python train.py --n_kv_head=3 --vocab_size=5142 --activation="tanh_gelu" --norm_place="pre" --norm_eps=1e-06 --rope_fraction=1.0 --qk_norm=false --bias="qkv" --tie_embeddings=false --parallel_block=true --beta1=0.9 --beta2=0.95 --decay_fraction=0.722 --seq_len=256
Each number is 500 + 40 x the weight over its row's rms, rounded and kept within 0 to 999. Layers, rows and columns count from 0. Numbers have three digits each. The size before them is the row's rms in percent of the matrix's.

# v: layer 5 attention value, 96x96, rms 0.125, rows 36-63, columns 0-95
# o: layer 5 attention output (transposed), 96x96, rms 0.122, rows 36-63, columns 0-95
# q: layer 5 attention query, 96x96, rms 0.134, rows 64-67, columns 0-95
# k: layer 5 attention key, 96x96, rms 0.134, rows 64-67, columns 0-95
v36 091:440453507520493493509544456482495524452513508451441525400401464513386487484495536485533546428501593514506494468483479505481474567487538555509542474504452441507473503523520490531483478476501456577572563484487529552520523469539432533553500518500503497525487515509470507472428539410509559470
o36 097:455474477481539505472521501515490504532478555463458565530442470554457469581561457471620470512489531499522508452490481437552515569471451523566472500514450421440479453478462478494529492464442427485570503518535528522521552499543514541504480554491524465526502570445494513432498535455529545447
v37 090:562498531524502542534507586486511466509539450565550508514527530558539446450496465534498479549501414469541456520552558485471420516505490434470474570530581543502517492426459535490524515551461531412499477533465481509504474549481564447468491463475532556443507456516480495518544485544538425526
o37 096:513511518506462506497497518509497516463519451494552422511562540526550509431489528477347523520516499503490521497548501526415472455517522502451538509463612553563528519523507485499456514518555546456428515488490479474496486505454510449470561436512476501435542422534512494562506472534472422524
v38 119:512578426530541503578546484525554504484466570565492532487498424500522470471512453532478439454531424557406535536499546531533569513523490463515454494431434550437544464438534509505444474482499516490568475447480477495432481495546529481503514476539522472464476541486536502548569484494513477521
o38 120:525518455495493506514522488438560495528478491501514549485495418526531518505542520540470521462464457424452467515455575501584568428539571506508529565551517557485563508485484512500560548539533511523444433527463476492516487445520511444509560540427499477425436493490452468492546450513428467521
v39 106:501524562496420538524501520462489506514477417498450464455435469516507472506451525536557425508420488493495497502591505529563485547500540466535541465492537543554501475513450417584641477510498467478480468457469444522494439531521460529481496504510492566467491513519560474521544511458500528491
o39 111:527541549492476537534461528437446453550438505510480466519463489537485452526500529467535510482501462624470461456572410517514485578497513550532535495527577425498509492441497450471494523502450477462445597496520477540524509497547495522472536516506488473441546479484481609530497474488518538455
v40 091:536489503481476506507500489520496459539507536584587467531541561470558455475450485512475497525477374506496505542504522496474481447565522420448484517569565530518533505473457493493570506569499541453438459496498475453501454488512566464456474462466473558456487453502484475518524461570541408511
o40 098:532510566495455509528501540505519530452526435517523442504533552447528555414465562517351543500510502515479509518523522526437485451512535454461518511480571535555541539522508507504464502543564549454396506458497487474477483513473474485478544442476500538462526423547483484539503464523489440542
v41 108:529542476496491441492503374509485462549514509470570479540540533496524527512499517464419438516475470456530536536476543524472527486502501506442546483479549494361520417485486571486463580536489519514462533461562519457480470503494479498544555466522498532529557478586452553468482503521491495535
o41 100:460515495529432483489501560489535506457494391518504497495462502441516592419458506463442530587438500446521515533520541503466537489552548432483461477480514571512518531529472566464531565487529558480504488498509532484495447529429440537498473423496453502532541474559558513493519573535508519482
v42 105:497454486541470441478479459553459477529498478477490532501448513576512396487568548485507521505573500547525436503556545473420464514493520487496566552533531425503459465430519472445456506561449478535504544546530539491501484522449524556566428486436484549509518449554476512533435512494531479490
o42 109:436522476481432436493550578560534560525486493460525531508531551524484456499567502469383476579564568503501505543550517498444516470528463452507456480421515488462509465524407409546485470444522487485501521511537488470492515482514472540492494505529473527529547482500556507480550532496542448437
v43 106:491498538463532514553496560537463499483494491525498533581542440554486567529567508486523561544447508483526580499498546537499480437406512520535504581425511533509534393545559469476470503531463473478530554440502500501474500534475467479554442458470525496525599535489468478534462446493469511495
o43 107:483539445487464485493549472476476507491476516502558490486529475518559437456471514456463503511474535453558496519482542533510463502485536524459537476463503515569519473540483589544458513494518428540456555477463557550425466552462514390608492484524475525470501465450496578561530594535517492474
v44 119:571530559549530455557572533482469504525425505528484516500493402471537490465581504501502484558423462519467409477473492500543532430515449453520508486550502518393548451446444465510529437466485453493578476505514508468499542468521482517514505546466495497572512482474469534529453480538463492502
o44 119:566558483535546495521552548452465488541490437616522551513554492515510500437510523475471471481420529484557467513522518486477549399465489576456495478568509455485524498454474402494475533524547456524461486476483446530412465510565507543505476545505520482519497489482539586500465534513496490488
v45 118:508512484498425461551470425538460551527476566484542463472477516485507434448481481525499489494533479483546436499490537506479512562513476571456537485467539479487461524415534429517552535507487526505471475450531477433496500517481567532595488486430451513499464511605497453541598511522527503435
o45 118:475539547491354571472515585513593481484484465527517510490414504514506480536465510541418543524518527561504408477496511513471528497512476457490471481459543526476504539455452443551539494480490564438509491585517420461520509515538471502480517485479515506509547485488535456518538477479568501467
v46 103:489476487560560439508496510558489518480415518475491459598471513475470522552549443495497507472528439513458522536540510512474499510503457418544519479574471408489403465503496442546498553543530462535514510571470476512524483549512494516465495454405567500540540439515542521488536526442516493541
o46 103:523494481421479438425525535491518427581480611493459522440466569434448471534597449511473467522552498522543503511580477499487551456464457435541469482507452470532483462445437542446554469530523547516519520526482493537521524497499491544526496515531494511499547514519453538491507553546459480487
v47 100:498489520571518490484532514437466554483497491470531474530488583426509488425549489471482532520463521478505487547444503522506493453497476543545518424591437452487479560435597458490524462478538518482561525567486514497526554528533489454519462474425564517475566553543443461472561486464498511477
o47 102:482483565499516479407544469425456462526502536543540534491485517491451438581466425493505509515499529491590493468476502481442494452457557522509498507556520509487462497448419472474492442495510480504522489536557467491507570531525529527521462483570566541520550575514421482502476542501510418423
v48 105:505529483498569437539463456450505475470448571423527535468523449519500452521471455497540591519501523582492502462506537470437556585492494509500470558451517512481546495522435429523481497516458498507521435501522477533499572489557501488423544570513486558505565528438438538435502511500488496486
o48 098:557501427496489476527455524515485417424545536483515522525509476523592559513538523512466492490455557427524502463421514511527525503532539418470450574494481463490560539557544471470503499533529508482551486458518475495456484487615501446511491497473513497503542490482476532525404456428449553499
v49 113:474531460599540498463499494524574459475510533517549452552487511421518506504480427484450474451556538433491511508444492512413557482479503437541425497537516477516497582478538571522447503527485514489562465547485473524488575526529525440440563473476531541470519500557524495446532524477478494556
o49 113:501463466504499434420417457499518509455494573445468461483486538443450548480540403518474514481469514450536535525494533503504511450435555461574535560525489568484493513526511490462526495548561597447586482554520493465531518519523567474469486486532522489478515552501456463486490477550444482549
v50 115:529535419428495529460490436469492466540476532489499500506496452559542488567524475496465522491564493453470487470562539470493499558491392492478461489444505511507569537499432536480531499414502496493493509565483483439458558430489567440440526523588520473526520467486531539490530519551446523442
o50 110:525491432551522538561439454515535466525545485466458506485481442546547536522434526506465469451464503509430502562478538500502490440509492455463518540566469514530537577511612501514546547480487526515540418547472505511476523455512527504458437526508449507551448475539555498509495448446405548486
v51 098:503493405510496462494528446506477497520453508492477482423414474460496525527433510465471465461551548505436425525419460494583547544542493532497542478512470428509457536547503492504519457468542479594552443601517511487468552471547519534539512552503510474514452502501544458483501509512479564458
o51 101:493488529524555511533505488504529489566494498512436559527424488509447525587529483514555476455515503536504471526489462456542524507439463479514473484566398469432453485484456457476551494492460535524605482546516487473481528452569504528496466598492531463557445563496493484410510474476465517452
v52 114:488512497520543446447466558516431490484516501493497505526540559510462434492560461524576480468523517577592439524493466464451424501477510542535469501511470424536466450426396515463506519500508455479478589567549496471532535597474510542517505480490497454457496524484457553502508526481527510521
o52 108:536510412479473447476523547542425520555497526427582486490524582478506416587489508512553509516542518490559511476508486518443487492486439515458396501482503540502418500513441456466502483492476498497519502520522473466559547457527510545561523481470457576535484526501516460521416475482564523483
v53 114:464479505459472530537430479459450439535558516418463498542566505446450513552543481515500486497552475479585532468434439438565426521474513540474493539434528425537447547569468546488502498426577483532521525518497494486534515489474498531435498563512512469500435458531548495481496512537485490513
o53 111:499478492476526551498484488517509483525576475440502481486489501499496486461455539507589497523543501530491526550494425505538452501511489478498535432470445530567422512529558579459485466507476548470584463484458447520592516516528521477451442521436462467569387532489565465491475535452524531530
v54 102:521510512517439507503519548522525463508520508483513474489556539464572574470471549407531446563512447542468467552434437489514512523504484531513449463562497521419492569486494521478450553471479519473461413517531504513507495482532467482438516452552516438506612518572595510498484476478509502521
o54 102:542498546454501446488504435508532493533470466541459522478560509469561609428473474521566557483498442494481524577480477493466529489495539537502503390506523557421460500450483590439443480497546511490525450474567505453453506497483494503475558518563483535497543527513507476519465432548515507522
v55 105:482561525468564500475435513463511516417577532405498491498515525552482461443473515521484527502464496536472521508558504468455501515478538464494460553579544516467503513475437536489503590478368508502456494563546480485525521508475497471484575487489435540499497497504460595452520549553530487483
o55 107:486472417472471532464449540555498492434577522547564495519572557441547525511520457455477452524484479457471517475523494503466476527532501456515450541487551503513518546524520438428472497490504554476476467435556586468476503578499511563509532411494458503481544432507519439529453438514519542521
v56 101:496533440490485490542456515456498514466565510397450522512481496466490520494426508510506491496521534486412518511579501509574479571505511479545486540483444525571505583504538444481550483490493545493490469524496499503415538516499524522522535537424527490464567544493515480473628485503519481399
o56 100:492507512508512511514465439542476419478541566510500522494494468545525407561474526525497495531577443546459449487492453508557477551530528506531495552523516529480475528478479462487540450447491586528498513532508493517430537560577515467512477540508531498470489520519378436526509427510399501452
v57 103:518472453444513532463549530532551547501463484512478580469531532517459532495521463531478533542490503473479491490494492561526452406511532448478542447521476444431493485553477457534453518530507472496549527563507483577502491470485496525569462631429556455529533479410473506559441499467476506521
o57 102:486445506485570493486571525442455527552471516527492491554518528552457495562519500454504460517519472475570520490498427495549592421485422511481494495514430422489489457517517524594466486543533515598520506514452537531426453473444493523518468580490536495538488499515443478498543539497491467466
v58 102:541486527589520471444418465539518423558475501508529505488554520437522478419516521474470445499529488517556497533391494529507469481510468566504471441511473490528536451505492478500452486540502462560560570523537456434438508468478473496579455538509562446443471520542473452508491536485521478544
o58 102:432520578455527453498518529444522511492462502491510481515501490496425521493456532432606578505508524397541524543454565543560496430494492489480469473491484485424469531524422460491524506535553461512542456504472454494534555435521525539515498506424499525522452511510584456500487542550515490463
v59 095:537541528502490512463465481500513429532534512542575493497534516530543417500500460505486483514480410499548521512543575527474468492499489441476496572484558558490588478465454539502540563577463495396459482464515484473511428539467549478494525471471457569445534514501457555475519502557504423520
o59 100:527520489525443492524470550512488501432485436492550421504545541479536520414444540479374531560480509501459507500508548536462497466547536455484509523462595555560543564549524493494454539523541527456412523456506520483514475513467485469481534439474486508439524428539515495568496500525492471524
v60 090:519483462468588556525477526530475529437509492549576489578536491511513514494557486527445533523465520468526602499502528451506479494430573435477471539493560516530488479488429488485525556531433488433441547467505495435474483527470553473485497451538493537451571535497396504537516501535497461503
o60 091:502511454480406492503479458516488574491514498541572447474536559452561509491453551492403515515499504447516526473548553511482452480514538440480518563464557556586507542529559560519515483501514515491446541481443527494445489545433521424552513416483477482469519419503494481535479523522520462494
v61 112:514581464512477482440526514373436523501567445553494489477490564472507448498514470505470476538461548556470406554471512505493475534509526556464479534521470515499578544493504522481461490468483525503541445528500556477533526400478529489461504525549454584461467525472569515479518495574479516465
o61 112:498505539600569583552457473514462546499572460500537515555550518507527535524455438496455496491437498530451509491443512534482482476535562573455498541515502526447487542508482372519448491432452559485526463482538492460535477465524458527491465538488442509457479492527493518435470502436506456474
v62 117:454518499504525481497509522497545393478510486497442506557452453461566504555562536431545559467464507484522518490518516442479600548514531490475483510408519502474560513531457526447417551568430485500485485559528527553468474510436460470467501553571452519502488494544466512504512496500469532565
o62 116:477555447533459496505476447506489499453463454473437434453556445532593501473532499461599482483497488404479539591518527495515558506505565485535483488475459483475466547577525458526494486535477487506512547476503583458563510516490472494469489530517454447536501520501548534437440499514467556570
v63 091:486463439531446496509526429493474524528454465432456497404417474432488485501444508491519491462542560517497497526521480517591509535479538568548532501468451460468442532481504497557531505420509477583514543532477514486538537485568434526545489540531514426511521537512526466523472522447488583469
o63 097:478462505494530512502504457502502496554457517477464578504438459522449481593514461481612484496489498538520450491494430452558540551469476500543471478538450450441467451451467504500551505467449478526574490536535463498523557458559526540533513586507505448552487546496506490448505490461514545395
q64 081:536474533504484404500417482536528473541526484519470492576513502495468472449551479501424407449497526501501499498474474531502569449505515468425562444541570540547440462525456521453531452496561502554549489480491503489486565542519481452539451478540514502562455488510545417507517521540494573513
k64 088:527478498545479473496493502462471549501475508470495510481526478478484560454475433498533439480524482482528465580466410503474450523454545548508435509420527495476467533500464444471433596517502451608598529554515555440460522476468512471485520499518517507558538530539591495520464471545461507501
q65 085:518496451580514509479493522498463494500473453511546442554513489540516497540591504525543370492492467485446568513500513494523513538415463463502496534504500487487478472504476452415464576565420554557522507490462598464533454526495588505464482478487499500516520443498461470474537492561461493505
k65 077:519386438476551531469521397565520439483518509542543501477511502524498481517547485469512468511529467515537490509503540496545568536534558434464494537475455443551519409461473434477501602446480477501572502501505523475463543427507511536486545567517448533485466462486463505459492545534479521485
q66 093:552483511461430471564459508561486577490478490553462594438533539495533524471509527525504504517529520547457486478589509487548563476525517437518471581469472477518551482378506491547558456488474514475560498545480451519466455474504467472510506459512462518461405468437510495493482470492518533555
k66 085:483477571471448477549447528487499513553463483471445558530533488550407481465483568449496423505516507431464566515462523495489487549482400540478441470469490541554403455546497531474499479500488555551548483513520453496478515596515494511474521510506475563507501430515475498539462448525504508437
q67 088:473513403491530486495546460505548497472457426528517425440444526504558529513513472509490499419585543426442491486524533478508496452455480427459587541513466458422406471532507558544517500516482493499523506510489522472496485523433501475494453485496473627473512457516521517475513527496477531491
k67 094:480541480617502502518416543476418495501541450521463469535476452525553467489505505516465450500546561518501555478516540556525463514447442492531489453526502485510508556518538520462542532506516431496557533482451503423553464477516482525433465521505546453472465490604575544421498501490476460474